Part of a small language model's weights: attention and MLP in parallel, a variant of Adam for these matrices.
Each number is 500 + 50 x the weight over its row's rms, rounded and kept within 0 to 999. Layers, rows and columns count from 0. Numbers have three digits each. The size before them is the row's rms in percent of the matrix's.

# layer 14 attention value, 160x160, rms 0.0658, rows 77-127, columns 80-159
071:567479378558553584499539453561454484501504504514528471505468554509524436539548493485513521546425541558470658485551486496485585543545473526487526445556545455400586550534469558471431477494490511577440421521485493534522458541569456591473495542
072:420514526539464454491510452482449540548527397582390474466520459492585515529567396478451441529530472419474478418519527453515495510492501499418431551436489459536430478473400584527532437533545430431497516655492566504458507565419442516443559406
081:578491450425500542535465478501577436482518600546457465422524507538437499453496507440422513551534504389528525492504527444520566511505505535480546495451525416473523534554575530483447548489527505445487505549463653529504523580587487596497497444
076:525505594469452525456485447553494448442451528438575415502518476520427542463490446497519386537429516449450484464529591559364513505516432466387571484542498528435575404575475538554513546494471537450420365400536508509509554504546471518549495525
081:433513558439570497516507518428533417634459449509485456471458563509540499556462485502497584540506492467451405509585491389564493537527428494493552446569463459461476481485466498530505546480543541499506537607547529468486517527419544523525480568
073:492465376559488521540407457495552461495472541541396436565477509473561489491506519493456542466392517545459525520436505430452546524505528523492460551519562541493505422541446479550553493473425458450419422498471447522530640589514478451511527447
065:547482469509527495437476531438475546446517509507604444513439488383458460561500602545412483459442429482553455591417509465406453522539469470521433547471533619537472525541517500524532588467396547488457530533476461482465467436582453500456589551
076:602504542526438532540521530667473478513492471487538489435488458551402439548483504459454484407478499590466484493432446451552452528438517483534424486511432403477398431534470577507427508510522476535499539549531540507481475455449509539438508541
084:592479612521491481457502513456559474472507510533541428541457467429439462488476461485548624500528490488450582505494572599435557492592459519589472465535447514479558654491558540510502503453472556458420458450510540481528537587562558506614445649
074:514483465529563531513526445459528500578531417537442486443506501429534449529434473512470511559545432551449615478501529479493445490495492435503391544418479597545526543549479520590454412468419523558453505582533546532490480635513631526510543430
082:380453436439380443475547453470506564552485524487436486542444591497516552437481526579585502537409541466565540472512532421496491531558449452446494507546489519524449539574472418545433464508453542494550468557511438507517510461574381528564569366
070:435388486414491477570469496559448472492498457465537583532496521531480577472507496532608446499450580611511461452456495504494514529457467459452493437449518481430557525449446444429419461494520498513499428505475428494528446511504449530464379548
076:535492508485471537490454513466604508477475478432495471469523503475410573644486463558542382436539541481407535551530513453496470517504472498523496513470507580551425447599445477571547448493529503513501544459502482521500464577467561512490573440
071:577540471491502476516499485474485486456460581549405482462574534504519463570444412476403343487443590503501564480555463430515569474437634496571493539495543435532454493539578569548477500520482491563463502598507545504512391555578552485553542490
078:432527478526443469487516516419481499540516638457461429545534483517507573429524509577469534495507477427467486468497543475500534473586445464469420578479481540486465482475510518572468427506481518428489513514485451544600635554460477530568524469
071:606427455506494510540571464615489455473462503527531425468545452454404551456486449444610443515608482598473464477530579601490493537498483477494472521456475429438635498439402562518478485520570489496478601526537422498510490446476603550440604473
068:489467452471556429448439506629501477465494557508471451544458509428608519439524542483485475516433480408553489589517534513474447546520449492508408469564461541481478553510508556462513503446418439425527477505517535483460585487518449393493551596
067:518543495497511524493539528406555524538486509469522525426491512489486445661469540561429484501524555584416492532578510433546497546417508506546521535584540494570520498567487540507431624565556486479447529632465516526526453570628477445444625469
079:548447593494448435484532510483476463495473382563486486511464594527443519388497452344490487508534498527555461503464543595490488508495375462541420451507488444536425542508492523500443517529478550491572442472489462497507483392566563582516494553
079:546473565503486516492470469492570501521447448513555491484466495565502520508560429568500445482505498518496460454494481526526533554471466485556445501532498455630548509583543608552580480522462509495453567541552422522515409538389625470559409464
089:539413496522440426491500570427526478507559430509520420560514488520507524521438491475527522456486469511442442561492506450438520508544563508456548502471414402630543530484491561438523389474541482518529475515476547481504533579509525443494564568
079:474430521537497478521509559489460483551487470488475529545487553477442530437482568543445644510543401649551497530446450437530447468466440433475446516540496456534590483563618469566472488520500472510532473387465464506464452419509501574496506565
079:534535436442490520462595513503482507499538514482477569537457525545531519466474502501487485543451472518485561533524643436549462527522476523447502490535485458516511502526588407578488555501465498482523605566584475496497481395498399523380529490
076:509521498464541539457481490504588518499514550473526508439522552523516546520487501456476386487556455465537495554575469514455537496474505450459495465471459550421429570592490579576552550485533480522598497515519572476553418491534571463390606486
088:545509489504463469480525571562521559588513462546566554497446513616461591556479531536445435471466541495409523476471509502444472520461487504419414474544555492510464530447473498456498505516517498488622469567513686482532424378522542446452561423
079:484488598492533443464527522567499522450473478528457516552452466470484522486512558560485533486446561458552553474479522503640507498492617509442510511511473528398495517538479452580545486525548501516492638437549593491539575487510539495568500480
083:539500403516510548552476467538444487455527508454543502463527411546569524338519482520537559595562543378496495438476518465535484478483551447472431526606517567480486435571523510539477498505510575480466440453541444511487515464434533492479448488
078:442510459471531488501517452546540451509497573525368441544546499473501467473527565435483488499491500455512542504529489540601540493553450498504568444458529540479481471468600492462512480472439516477471605462484452490553524530520428653437526612
070:382581545530531570540383499511492592538471525473569564532468447489414555555475535577438500591592518546457498431402465540475470499454410524536474499467416537551545568611459449424465546470516484447517500521566488475494544527505459535462431508
082:436561342444445554545480499561513539514468495456497456505470509486534530455504514551487583541562512437517608448441545609602535426502549481595501536419515438439546421508406440520466434538472517456522479541507411524420432488479434539403402465
078:521537533497455481439476508493507479586581487462364465498574467503578459550463532506523464399487503456443562537476603522477498486482583486480380490410507572497513500539441542514553399470512459517539516575467459485459499443569503416443649446
083:504513361526557499437388458541491497465466445474490585500511456476570507420501534579480478551580509541576341449559495480435453470503458469581462443559574466569465500461548574516488514465487570482454464494518422479532407492384551427431535410
079:464541440435547497472499450590544560484414469523470550476544476443497456511566550499531523424469518477560499394471463501570518505504508469479366535498568448451498360462476429518485509486510524447448575482495403510468489487500584611411520498
068:533547519489498503482474521518510518442521530415503577499466463517420555590418390483494559478459494391466533439449500518482516511440537459456475572507536509555489455434632494516529511510511476544511498460608506518512475515476630450495468433
075:508455461533571493524426510454506561427478465556476555482495470490494476453499501516607533591493419562510445545520412363460479526553518512461570425548498524478560525494418442475489523520533555569478425567524501506576454474504575397471604454
078:490488457459465508447455477574553459508567583441467461428507445515493502554438546404470513371547539498510504509459522511494531533512488580521477552561424540570479479360574586576473579438526475510533611556575538502503430507507444440399521539
081:596514494524638500501435464395425522446534491474527414517526449552545451392548599526477476528507481549486453587487575512448506517545525506508493455547520475531525607457461492452511549460489536401478404428454421512523592490540523435592429664
088:437571499493604565506426510434594466552438565473478527540535459466457514439500480438508402490553519464512555503522452596486568521486467478643529473455499600508449525514384495538554489518482546593577332477492480503469535584526510511561527438
086:596433476473522525521481525466436585641501502558546557480443486537408530514505411525524430488513531522474523453464563551498462534480521496512372496497555512531497528499508498511552503528537415445455468507505528484462473526444598421652492558
073:508393354547531538491464503471517478491515432454492523500490520440521564517412421489574500567509496529532449439511543492434470491440454427514554497592513362604460547387523548542451562478541516467443407440438582508466453596516425484539597555
085:461583402560524441472495487527493505489535432541550479482483610539538423539514555493470530509383460461468496591550535518536552481566487562454537456502490516531466517463454643480419506552538545523458467459454579506489437536543475358525415582
087:471483477556549485471452463496537489404550542467485524526514422570547579481528528486564455613474568471583470489567542487345484501609525480513541463468514504522498558445563467516503533459453569489543447442546582487519587548507462506434480474
079:407543522484518421529510465519525440416437461510502530559534489501484533463533565484555548536494542331493464450545504629571531462512487521487432534422479556468533480547480506501519439475424506465541682474552425506488530496468519566453434513
082:524495611475515556510520516492498463579478517459435448436487569555416443529507452618503439558454465545544597507529451357551507508440563481432585579452496484439536506487476582468492556518517480529487514461500551472496490542550493518516410577
082:453598504527500564562468464499523473458524540458550566523537393539597526303519526489480538560539511441488493441502572634579499423551470502489457435506435638544500473618493479453500515506512530493446481504486464489505480519468557439545435513
071:431432459528482445530502496516472533498448453627487546501469472506530520406568528539473514502487500490549415521535345528402524489515415550549517471539439476537469448560566549459446506504405509530511562554487487479565495537516515477483426491
077:518438361519499487515471530490490450484513468467471459476506446450619456494425447469559449445416542560403512550590526399448527432516588486500524471469594483530490508538443432572432508589496503575529483409483517542515448429473458503474526459
075:323496463516536435479529530492593398455441394521514530567566546437452514563516495557445505552467468597594508488483609480559485467424460538549400496458487493489499525525442525562505557501511509532524565457550562495475517494497469580495467441
078:443525526543548551519414489532534554533518535514475547584545425552568521386528608548455553506495485452473464505429448585482440436470468507473481490529517562564479479528429536493552543490515485506510484546461425489492541489496594464603491524
078:501529415485529548497520510579593497442541456502470525572503527490552528438505464491440475437485552625525465520445538543490473470450454488524442517479547559479588482512453496491541506467559554598512481460494482518431486507543524498486486462
078:468537490516530540496544508588477500469518465539508525488459518533588401344582461488425509570486585493521436448506441452618506519588483543578520473531548541492439503508588567578520591492498514470438503542473472428559489342480460538557536547
# layer 14 attention output (transposed), 160x160, rms 0.1, rows 77-127, columns 80-159
065:416518572526479443496510436483503459442468593474454486553396521589435542376441482446476465498549400524429502405559480479556532531499457489463534489429478422500488501608485510433632507537495573414550552470511504493401514516399489451474444489
062:558477389436484626436531497516528500460428492471458492612574482384482467506499509530536527474563447550618526510478479424468462504564478461447456436435540508547502578448538480479453413543488413525559536520508484598502552449487493434539479511
072:432593495466429444573561515448511511453481525488461416510591516469518430474550460511488507558429528583485431442499480514553562576460513415469472455519587496523536551408456518483543503576508525466446494528451437526465442522435489514522470472
066:440458501435494455479475482392450431523509424544523523517405504507545446418514515505456453481581512538503546567567429421524510504498528558528553460518507516512454542480522504399521588552587541522488506545501538408569486528388516440489449528
076:473479516528516463536485505459527558564588474560473434449501529494533497518500428516463516467420551516531524527501491573458574538517558539477489404435520543475473477471508446534477588599528408519428492395504500596609495531543436509515512417
067:512498480438481467429520540503489436467555468496469498615547441504468416517504426590514427476546522567494517449439520494569418476510392378422542469522456563498548545494553487459464511521539501515550551609580580435504483497501493542513411621
062:472606523488549610480499443543575427520512489442473526451461463519415493516607519463513487595445490546458519445506582532554436445569490539545488436446473412507543491487505566538517535521442505501492564537447493472599451567582508507458430444
071:518481526496509491616557537489512513534466522436566535492437574481464476425526466567455463529564532463588460466545527612509562496546449590533557402439505454488522449547509413511560466518478434500431415588487538522516515438551480497464459507
076:488425499538440459506437508504536528516535531514429512460533472590492484475476603470520467497469561525480502468519413487542556535467584514416551569542506473548510507494446511431535527492575502396581606545510464415562486507534443402417505440
067:585507423489463456495488475581438493517549515452507500588492522522434539412484515524511549470489560599543485455556552513463554493493504587453539474468549521484534472496516551529517442454529462409513487490479566448475520460482412484556544495
074:486592563451502477411481491496539313458511481488577467499506441472444536553552448483570501509571359556454539512461527465534448441513574428493536472531509568394449524433479502432470579441456509443561463413471448502439497504525596570490517504
065:498450515522557413528531555463488503532497524509569514527560542619496558534535499525463530457531473486468469546597519423530518381404418534519554520516423577501488516547576415588494504410519460552470503514575449534502454514491489490540630438
070:525489520504557489535520524485464503557539459520497475489611541437494515474500450459452545513527535471664451524544439593515576424391508603454493503518477551590516499458490512547511550569459508569471459555466479482510516491535520590475486517
064:453533506457474457521515520506417469464527483507522492522403514481507468403419467464435523506534447580456488498508444551424574524468396461538511582548484525534550553483502393480492445464516511507552481512484550510390463502457488512529513593
072:516547427535448552517543501550520457553595496509455486523655414470501510516424538492487511484473540455517511484458480540488479487439536421541493407573561571489527520565554449449502549482457477461578446509636488503474419561500516487421417479
063:446492553482474480508512459552567563503469476481496583520562546486519539417479545528529544428482548521517500524566470508474565441387440521514506502561437544552485518527536548514459566458484527560415471520496521518485522416616393434505470453
064:406502464468493584459465403510514433465503538384484509457458514474481471608446518529604468532438523565465531457430568442599452500471547454508485434397488480533446554484523520519542589585526497471547505517491487491518482469532594576395406453
067:468464536473535449478495499570481499419494462605636444536467500530460502434467563472442567528502453499474528417456400490464525489456429627513466480497557496454568526520462440513553463479458566481412499473479488558364487519477378472600460488
071:519503519463475489590437521491556417547524514449498529417447479559554521470518429426452511482530544558539510547569498476478587444545500461526472504556427491421423529464443505486456552408426382494480558487477547474636549447468532436492514430
071:461483542526565512532394513539564504605474488501545515503599515481447519520444520517455542459520462600447554507502520494426416514486512530447554542490478485446591560429529490503390511567462432474469526465626407582465509502375438521515358458
084:556429495617494566413477498445560471559517485436537469418592539505530481536487577480551497463414499425489433493506562594466587558439576602499544493486474557563492499506434501503535552464459464466520516462543469474479524508571532488501529455
071:518433514464469500461531488492539455469471497539521541504589536502541477474439558535502463525454549414445552392491551498571531471530498457551463471513558446460403506567527511538582513457511405474537477443573445406568524520553519563347458366
076:533551458415508475431528466472525532417601426550438560500525440497567462460423443564512552495471637443451592460402493408456517499484460430527488565493497494447485405498494520476515578506516491473487418534555495647485460605491498541421459529
071:494494455483488447599586506493427502563466587515516539486348451506444504440594547446453546533518484479504523522583473536416558447459474535554460489509582460539484533503487526465473493581452513517533445539534436583502338483468480470524469473
079:546506504477490481570479526434495568446560506467567524493616415487527607517590526425465505474503466433574441501508526457531553524400442544502435560474535512580473471481388568458555450459472480420524520504512493497464453538479501514483410508
071:423506539423509528428459467460510571466627456465461485465545486533501520479503513526591517464490483478505476401520410524470528536514419424438576488519526449590518543445516503439584521527548570507489444527491447446620476570527520551467413499
076:482508584428509431495454500534482452509444513556447483516530537548538547591462494530495452421482545532463499511446513479514452483464476559505489472541478472476492498489488463533468479486446457476481551480499492388486501492474469474541638526
071:539462468513484473449609542637424460484454578511497567550418514549575517435499447512527549525526461501485502585532514469579420465485556392490509618429480502499514572477456393594548497416595512537444456553474496543421559478534448423492555564
070:530544515468538518587442506563525396516435514522510457558576537521491478557591468519515464535521520580597478481584565429581522449571461453436430532527597383485496508481438510480524502440483528514479538478461474497486493507549444478558514455
076:493468552432462491470440462530516457443476470511447434497335521506570423392523507484453508473531554535487498516430559488482530467428522434465517549468572457486468405481497489495531448445471470544521511602460482517496435545463557515415545504
074:465480430500525596456596635513509533528510546518478502436407491574482488444521548443471577458466546432560445484496480508468497525403486512499444534484474495544522525509407564498525558507542527424592501529531490628446400506405586466415476525
075:405594519420521505507533424620531481535483490524571533524638469445514554466507510476562592465506524580473615580424506470462398502462577511495478455435542453480510482531508503570394528583445473528537534429479514517484492521497461538488456451
074:369574505474552499487563547610537535440560520533487473482439567447469547413473539459572539413558525561475557482516514532471491396522411396443471574470518510475535456539468445579457498490512526511507484611475473498559454488532502490389468488
070:456507634448517505537451524461615600531591424482464507413525440480570515537446485516498439456433543472507468573472450517375564541523533450469538537516461475512515413527530495478482436499458498424525512516558532409642460543453479586467469504
068:534522430537521416503523417475561514484499554503531455459624594497474507535506534450532462481469508538488521514555505511487593475561545613489520450404481487468460482487441551598427551527417462523495481423448523468469497438572430483598534555
071:564524536440478487499452615541558611438564567466488545452428451523546493574493522532540545494424644470467456520494494518493514525424487380491565564449437537392541445513470511458534522563434542477529480529550522576521544508503494508518501508
073:505514405542527468515491489480395415548468508559559429555604551477435493585465466529572520464504393466392561571536438465499451544504461516559502429498505467449418460481477480442460511504524495494471555497535561478426519513543567467527614488
082:470438480524535554533544497591522478525407586491467496490491530539415463514564527449433504571552468532475506615487510526459484459522539550451485392455531483518544575485560513494524459471474494528522508489500562552550506465456424449565573526
077:520438503490506520487431457502527496535561500527491530513606533567428557611568523477449494480552482504548464541464519436441406476507468439508438543587403603482534534534510531487444468521538457450462552538565461514470504445431519563504405490
068:464505534461417506377495530559555478456590416465531494453528440504500527508507498517486517456435577512495496503413471507444496538495510444471420398471426587471437460553525478538495458503464470545463510524539560540534622428484490598444421475
077:498545524521472572562457496465496456532486495534495440479425510473527462505436462477531520543399477433478492517536531555489438515448481588574539551402428570571465472533550494456424413444446486440521493519427566533484479484522579510547558419
079:415569489539466508501531468540503425503391434478502498519673431483563552476509465533603541426564461544475583539525505516449568503485474526543452417403624403510487489562505432422469499552519526499511490441480499495520558617518447397586571528
072:417529538500559497566510447488487519543473491519411448529540522473596487476470523513521501520507534644394474505508526485513452515452520460516506550508501451445502490461541422435530493437567550490505434517419521513477475551505472474509596463
078:528410437538505546470516557402521565396531376498520567492402497474473536512548493465536525525557494420408515419543449478505547581600388580532481431578517505526533480545574499488528498508448518545406437520539487442545435483501451574495433535
081:552532539476556486533454410603471424625393555563483475533534570524508499556511480544510518512555511592570527545461475454541480512563513528459472465476599470502550522453451456447514469516528524481487560444461485472469489547478471493568619455
069:437549411571486493572492476517505447535443556502577466541586623511503508478483551450534473572543497589485409503591554527551479402491488510590572525458607497536497482527473452533450472492503507469496501482406511409420508490532513428536507405
073:399401389527515545365509458553507535388526469494540519480492436573457482381480469477462473474426606495567514456483564512444534429486548548621543463508462487532565459489515587579517493544477497481543524562527522565508503472426510460485516472
069:504533557456456542365478428585545500431504401496452496507510546472541499385501546450536512501511542489485528421523515475459525441486484526411469520525532393407502486448618443477535492502525539473582403522445537534500534521546509480445484463
078:540445489558528517529509507567493508590365559508505419500519636506495479549576497500495509512529459603609511528564542483580474515465522494454505438419582503461488504424436467471518441529530534495523564431511530393446518468553503431580544467
075:477510530502473504415520518649584525462449503565487559484519513517523523466444578512546546523503520451580495577491549443492538461550532474436432553465511519480461395510459470547583501522483512418594542466496528466472558429467522518496626503
076:623522577445490477509498403625456479484491558506583520564411534431501529604484537541539527474486398513599575496498504541589429527481520595492553505478526556486516544506490514492474418557537502574466560497472515465434480513571487458539443552
# layer 14 attention query, 160x160, rms 0.0576, rows 96-131, columns 80-159
063:484377523439486465459500483420501491555522452451556424457443539598503481523465483568543463465516463444611525471457456504460618536522552437416505592533464506535528551495397450546527462502496576489386497541505611470452494510486473558458509531
086:470418508486531525484560497560533505544422537492434550506565531445561471417499505564549472552512545656528477479526488524454512470441531524563555522458546470446567508494575525540525549477473496497509465562471550544527581576480542494497522463
062:499575530488512456485370476419464546478386441483416449529514524562522477541502493501519467451539416405530476547463561474459528527485511405549498486532469540526493543461377512519451455453529443564401465442539522488435486423481456520509546530
087:528532515487516545396526479583615480541461554487432533445512507515526444410501565501456494507515442567501491501546458541453473462408456458543535533505469529460478613479570491510450472442486477556539525546475635548501513495512496475482504500
078:486586467518536469505420512407442451500459428504491388514435442559491522504496444463491440484552555457523520514482628476503500528601531531553495452493556509493493487420457450481494543507487455555456441457542367485481498416488462539452587553
075:494532545449521526361448431581507550410398496497469506520548494510555428531477491514483490520468461459498480553516502536451509461439507497545485449557471555463515624434457514467480434448463503540476532509516625514467515476498419528486549505
084:511475550523458530365540416613495580447466542489453549485580502467535476522492461508479548511459488443476500607530472494486579484391556451518507504549446567419506588434471531523480465428476478591445537509478610547517542528547440584491490527
073:523521505526494566574604484568550522483540591509486620497605547453497516519489568572514514479463516489466472499527408517538528478531459452437519461565462445521523527548488548540474487490514470452550514584442628520554448494506531486594431525
077:483493541481434525542531522515524503470544459484526600469511517449515553513528524518501540489477561482448528529584510538505483511559470454422486415480436431579461493537659489613539556577546478511535529481466554531528509463428553413502484588
091:441432501466549463568477543324453456525517462513567465482390506586505488502496444473523490527553567534491488381491555477530455526551521568520545543421482488508466429583567462496594565560510522414458487448501409470508473427431540460475512507
086:468421484483577484520527518524526547453532462492519598491568553516529521457521587539499509502473587512489440524578530550469537526464488513450477437545433425517492470552574500566521540527517508523418510506508568542537490416473549410472492475
100:494540557499591508593464556467503466514455422508529477522417468537517500444546534451603450548513540440498425406514519496492500471556500505553531539484567458478543446588552493468521508553500562422447472545491415450495373529480540466444491481
098:474403580440437462520466536441485530541524589468507400521483521461491477498443452505466546555514569540491571527374518481454524387418464543482551509437512452480539421487493472471533490519473500388470491493573454474518602513430541597399506443
103:433444502431432476354521454542476484447507531555464528556540532501540503461416517479393491473413458527467523598463549443473506445381594469550521470568427530417510533452465518559480495415475474549466497500530439536476569485479515555480489517
117:497457535441512502607521572505491385499565456541575551552520556561515533429590570537532468465482570506467531543546480508515486509581532518501455410553450432564445477532522463555527517558580507536541503560530502605515499495505577408573553583
097:467589466528511425533507477529535509553454533439556485524446486562512462564468450470504551582417532516458536468418490539447507488498572481516569507433617432503508480437493519448492480530497553468533395485512473452481466544517552586431477475
105:497384458457414440475491445454399463403588504463504524523414555553585445418428543471492455543395582527444474488477410513512544467460542444591532528549486461486460528553481544503514514527505593485412484509549519486513503512518471524394363528
095:416382484520528525558586472560510388645565547390462553547546502518527543461534426528435511443490568509588575485502452529506502578514543509538526466447585507494477494502510495532537478535509528571480463507517498497535545436487467482549455518
100:511308489489478483454534541371448562538457602532496357467483519544467523595482468418427496564479562509530546534443486519463522556407586517521521478527532497477504486466512556449535448515525533445518499435621447556528502553470447599475418393
085:515548469439520444538486460495539537463541484545571626406570488510565558475497519514504492408467534448397546481519504462473472488598571439535441528531399499515468446554512428532443491476510376489491531485517575504461538531487484511432462542
095:459426520458452512432551542476443530531482553472540448491433505466480507512427489507385516576457622496501492506448550525414526445443454557489506542527463566545512471518538534496534555547478533452485473580564463529536606526500509633367467406
088:501513537537555508467489470451531482511425511481467467401551525506441505477459448415538409562435521533519494523476459549457596579532503406507475545539529552584519572463493473499544459595393519443500478594488535458506484600500486460378455467
091:513468479532469509467498417518477511426484363387477634598502514467454563433511532513584510478412436520511473494587426532586496496502509499526429517438529417587490442525484463498512424518471463537461502532480490567512460537499450467557490586
096:491576534536453527604586500599562548414517463503471553487603531516507564487546475447470521448490505502560465593604469464528514542546402501433390555476496496474513450473573461581511507494544393508488587482432631568502482515480505440514511474
095:466514475502466526531499525402480492449511594435473486487400538512506450572446505544409529553449480475411513464498507541504516468479453470479566500437486480466520490520486510463518546501490537435508476529519478476457414464443598571473409423
096:564525482435454492470515442555447507570459586547551450554429504520526541458506445543511478512502503533524512476531475537619536496525496491518451487490540448537539526398471525466547479550452591502564458472457595557472403463558484415473527476
094:538427507462423494546573478498506562489548461492524485452587452493494474516523408467430532468414530491466516646517477434446430539638574522530485500477457464543510570524537465492504448503601520441487510479519535524518507480514479445504356517
101:537627354498474549520477517455501470504465545468531481429484506477568481575529414569467595541520500587549512535522530526494505457558483549417474390578559554483563540401403590429463529541492566486600433484473527425472449521537482505532503481
096:553577566518504474525470479475484365436585572443407561561505477526538457492482510489509486460485460519370523503491582479553460537459558485444561521511452568434429579520547462483498549522524559503495561475561582548449570532453454495452419519
096:540458488447488470447528524522448479420528472563511497489420561493510536500416509487537558489431576536449508470540550456511467437488492452488509475550503487387532474597616417522372483458517590450493559523499533511560535498447438453402488409
095:514472417573510557471565511554517480486489544528552561487486565438510523432459465547531512541454505527513578573493520454493551430468525499479509459523515493486508528547565467490505542560484558483566476485528576626503519478513464485517524423
092:557533480471510538522541492665597458511445472501505561521514554481484554438544498493536588476514470494566453533654496440548480512512484548529478462527453524486495563522566463512435505455535491638508489537452513646554512510536470397608528544
029:425479496521457496491596469524506506494451457530538562559489551451493474513462474538433423543416599455458519519446530505562397509475582481501501462462495448509467413516501596487538461487529488537483505484550590493541476453528447498496534495
031:568454509431488515502481567495532484481559526510434474463451571479531442550479458470520480519442464520575504513530563479507507550514565539510467536449558474502522441454461514554510453594512461475594425491556510509502399506483483546475529490
033:565457508503484453522505498498513516407520459628520508531522432466484546492571508489484521640519526495437498423478525608442567470475487453438612539512578521586532516407539468552460482492439488511482541545531508504482419488510498449446467477
032:504480505494455506490594482497500436513493558494571447556466502515556487465459428450447566506443564505518596422440563429524460450482507443452476527477451495582465477465615439472570471508459533546499485513453479518467521529395415508543332506
# layer 14 attention key, 160x160, rms 0.0579, rows 96-130, columns 80-159
073:486589490587488571516462463495483438514592496558419490519521577402484512496517596426492533464491513526521502551520478541563468474579403508602454424520524596482515511438537467479522501497484537489519548481481515536498460436433459439530417462
071:422448489487448471410572506454508564497558496424527526479481603490562517557444415459478506509511478504524495483446464506537456430460602426521478587529465460547456582495479515532505458554531523516490497499487398466460449495431480602483463444
070:456508426510464442452595496589494461492471502566451589456430604392568467555523524413537438486478591521506498579505537447494458518528520462556493431587492560493466532535485419566440446535517477462648561547521495553533469507524465512582505499
070:381323471503541518439560486442451524533475538466504512530414576491553509487485543505553440502490528458566448422482502479420413401538572482518479474470488481589506478508613498531478493490501464477442499480466482508477509458456491498534509431
070:506454467526559502533584574598556449556523492589488495484508509501477478501553571523532555527493564551526535585585512447598522545504458462523504445525536437465473508508483515538528499534532492496622595518478527574590504521533467528476547464
074:434473416493555540413548439507527518630414506528535550431521539386489530503517531466559460494503534400523430500424497511464405397515471514548566483473443483541537478556543484514460423475441477479490487566486476482491468476445452468568505472
079:482515426532563530393491444468524540508499518495533557441536566426488529477475534467500535500467480476531511425403487536411464413531455487509519391552449560557538456523498469563441448433457503531432477522441499415446444426486498396560521522
076:525595540479465517488473470402523530469510532422609480507498552580540556572463504497500513510536438554458550425499448517503551539490617524449516592453478554516499503443473522430519525561517516505431448446536439440482519549504576490455384480
096:418515543511456496615508512519559500451532489419510512525485432496565549488524528434480544527524552488461468544609486516476547519522602554495471620495550570519426565537437522458524484511576512436503526502530464530491483541528504586474409473
075:444473505494437417594561575502495528522519499441465491557464448571563470571531427454492450530516585532542519591580476507486491547457538535483511546517493439493451567509471519434508515535494563434570483486543467617592472569485518653460463485
115:457546495474402532621583520543574493480509534457509515504473446511489518555550483478533471559509563401459518561546400522483537559492546534510484630453493443534462536544474543425556463548498508440503511512538447584559529598508542629478435486
072:476510513579539522561543520509510423458565526437481563537443494523450492517497493435488517475423554461467450556509495516529557525439443446485554519433503446485488527562606521460520507542513504428526446485505492632643514533510427538466459401
110:545447448490484519403474517530451504483459473591533423434583541502502539514407520503547540542500456567528591506415574482463479535488523443518481382592514513492602555463572466535482539597478462513439470479570546441418504427473486509457595539
081:569535469539487555426457515483517535565461514625568453425523532525491455546499501509492415576558410474512495454367465507450470497518472449509511430501508463565452511522440546522448452555531377505470481423466501341391482482544512416598560506
102:451495454550500501584579525534523531421525538464534566609441497509472540502542524479499556532472518473503434530542416484525541456461542522513478606474474463546447499438497525509562491524531588444451483553526417675548506586467544532538427424
125:516387483570576465345459477575383471499485491503533511457501516502480529535466482442517554491466487472575484431443610435461438476416528405498483407578468557494519437457590413577489530448424460577491503425459496474423489465463504458502510467
102:492502398558438505494485519451507445587484530499585525432557489517385486452486432526435475488478412487547541463498387461424460495446594519539549468535529446546508442465394522515530473522481587518528443477443419446550531552461496465507443450
093:505455398437462456499404489558466437490565474488488559539480465500556569494554463432500490555532473505450480457489534469488501514655515439436467479516510592451559505410448376472487480485579564510426511491494462473555527494436477539495443479
092:499516364513452502434483481461503510411468518450494427553555552505533481438517506531561534564555464477561534456384598480516494441387513500519522514484463523556500456539476593452547509482447510479474479432521510476366483424474524540563551490
090:472460514506591521590499526453499504465516568501435543497469511572436491536461469503475433497481434474521505499479442459436454552587582435536519505462516532403433417514521488488580470484477452469563540470541430512532503633490580518514421485
103:602508376555504558499457459541465535464518568535557400461572450524397458473461461513467529505466483533577548463448450497491473486468599466520501446504487525540569524490434519463505488437511489523514433499490462499422494483563495567501555474
083:496594514496514490522525421462625535408514518456490491496512508499462516458477556451484518476464556597424593583512554446510494416409526473502571503453526480404502462512495496475553541475600522555541472463473590440508475463615531517554549538
099:478508488517445542543485496436478489420503447419456595542523513488454484493543540437577573460399511450415381533490466598443604385533576502499544521462472484545465483507497528544528436471498505475454536516562456540426446496454477427513409469
090:446470516555419466536491421564482517404553404531469553521560456448473441434431513423495513480495431379431376543505412487467580455542508548467511507460527486548426547572549559502511458361568419452480406453485491588471505484467532518596504445
090:591512472428489568466469488457410575537586513511537439461507426617444440479430451486484450413531497444448549560486448490422457492498510551490413413638481491487494513518492468514513546503508521506480469490496570463432547437502437527416584545
098:487491512481524510440543476486514549374478340522439462507531498404517457426547505458499533510477567460429490485542440496377516452463444534471447538494518525475494451570431532597607521518500559516425470432501602508452349495514501487529573488
093:478514463487417494580475490421564511485618493428512501505546535576481494438464477429433534560519533458525472462495511481462588449566516420491490537473411600528498448529571524492499415413436524461500594503512379562404456513460515554390452465
098:476531518412496401379545467460528510455487438507467370459426445498463563426424394459410569494502522501492565484489461513525473541504566575480422492453513530518454539518438470517476543498539435527524531488504497443552508615483475558465528606
099:528455428544581399563511487524462568562409594534570617507552484551491486473530403505517453526515443463526503499511471444513560569542512493513492508585537521413486511418518498483518425442486528548533459569476497529481626493472492448416500478
101:587426396523533456488514526483475462644528642515485531419536509522444552521431407523485494464502473461602505559486516468549516568507565432502512470513574511513526537464491507462533513586504465543500427486511436433546548518474465559475431418
098:543469464560566497461509502515476529490476605395501498474596509397482549451501518400539544467523490423538421474398425529488473517444551503519539632494596443473496538541477477492561549452529544452419564541532510522565535515452491509516576386
092:407441482522478506506536490553475515526519556426481629535538499456513577488497470421541576491470560447415376504534457538490491466506527471512481558426529467518471495521460506454465480451497481465441507481487497621548519519501548490540411451
030:554496501516545543568414484509494438552516555451505441479444460494477482575529502488516562547484457556418491478497518500400538482508461530515509546447469487512539418496498494419467544481559535534480544598481437465474549548575440660467376466
028:571502541548586472369437500454451531482528503498574500529508438576444397568482545543520523446515512431449568432450490535475537510444463524499550538560451497508481532495592513486503528509459500586597498528467539518463565509528533434447437604
031:458555517559522595453479510451585613689400459382523469456465450508544462467489473574523467396415565544529470599470512546506491517587522524472463498513500442493447465495574479485483471449506482456605399508440570467549575482507439545551527524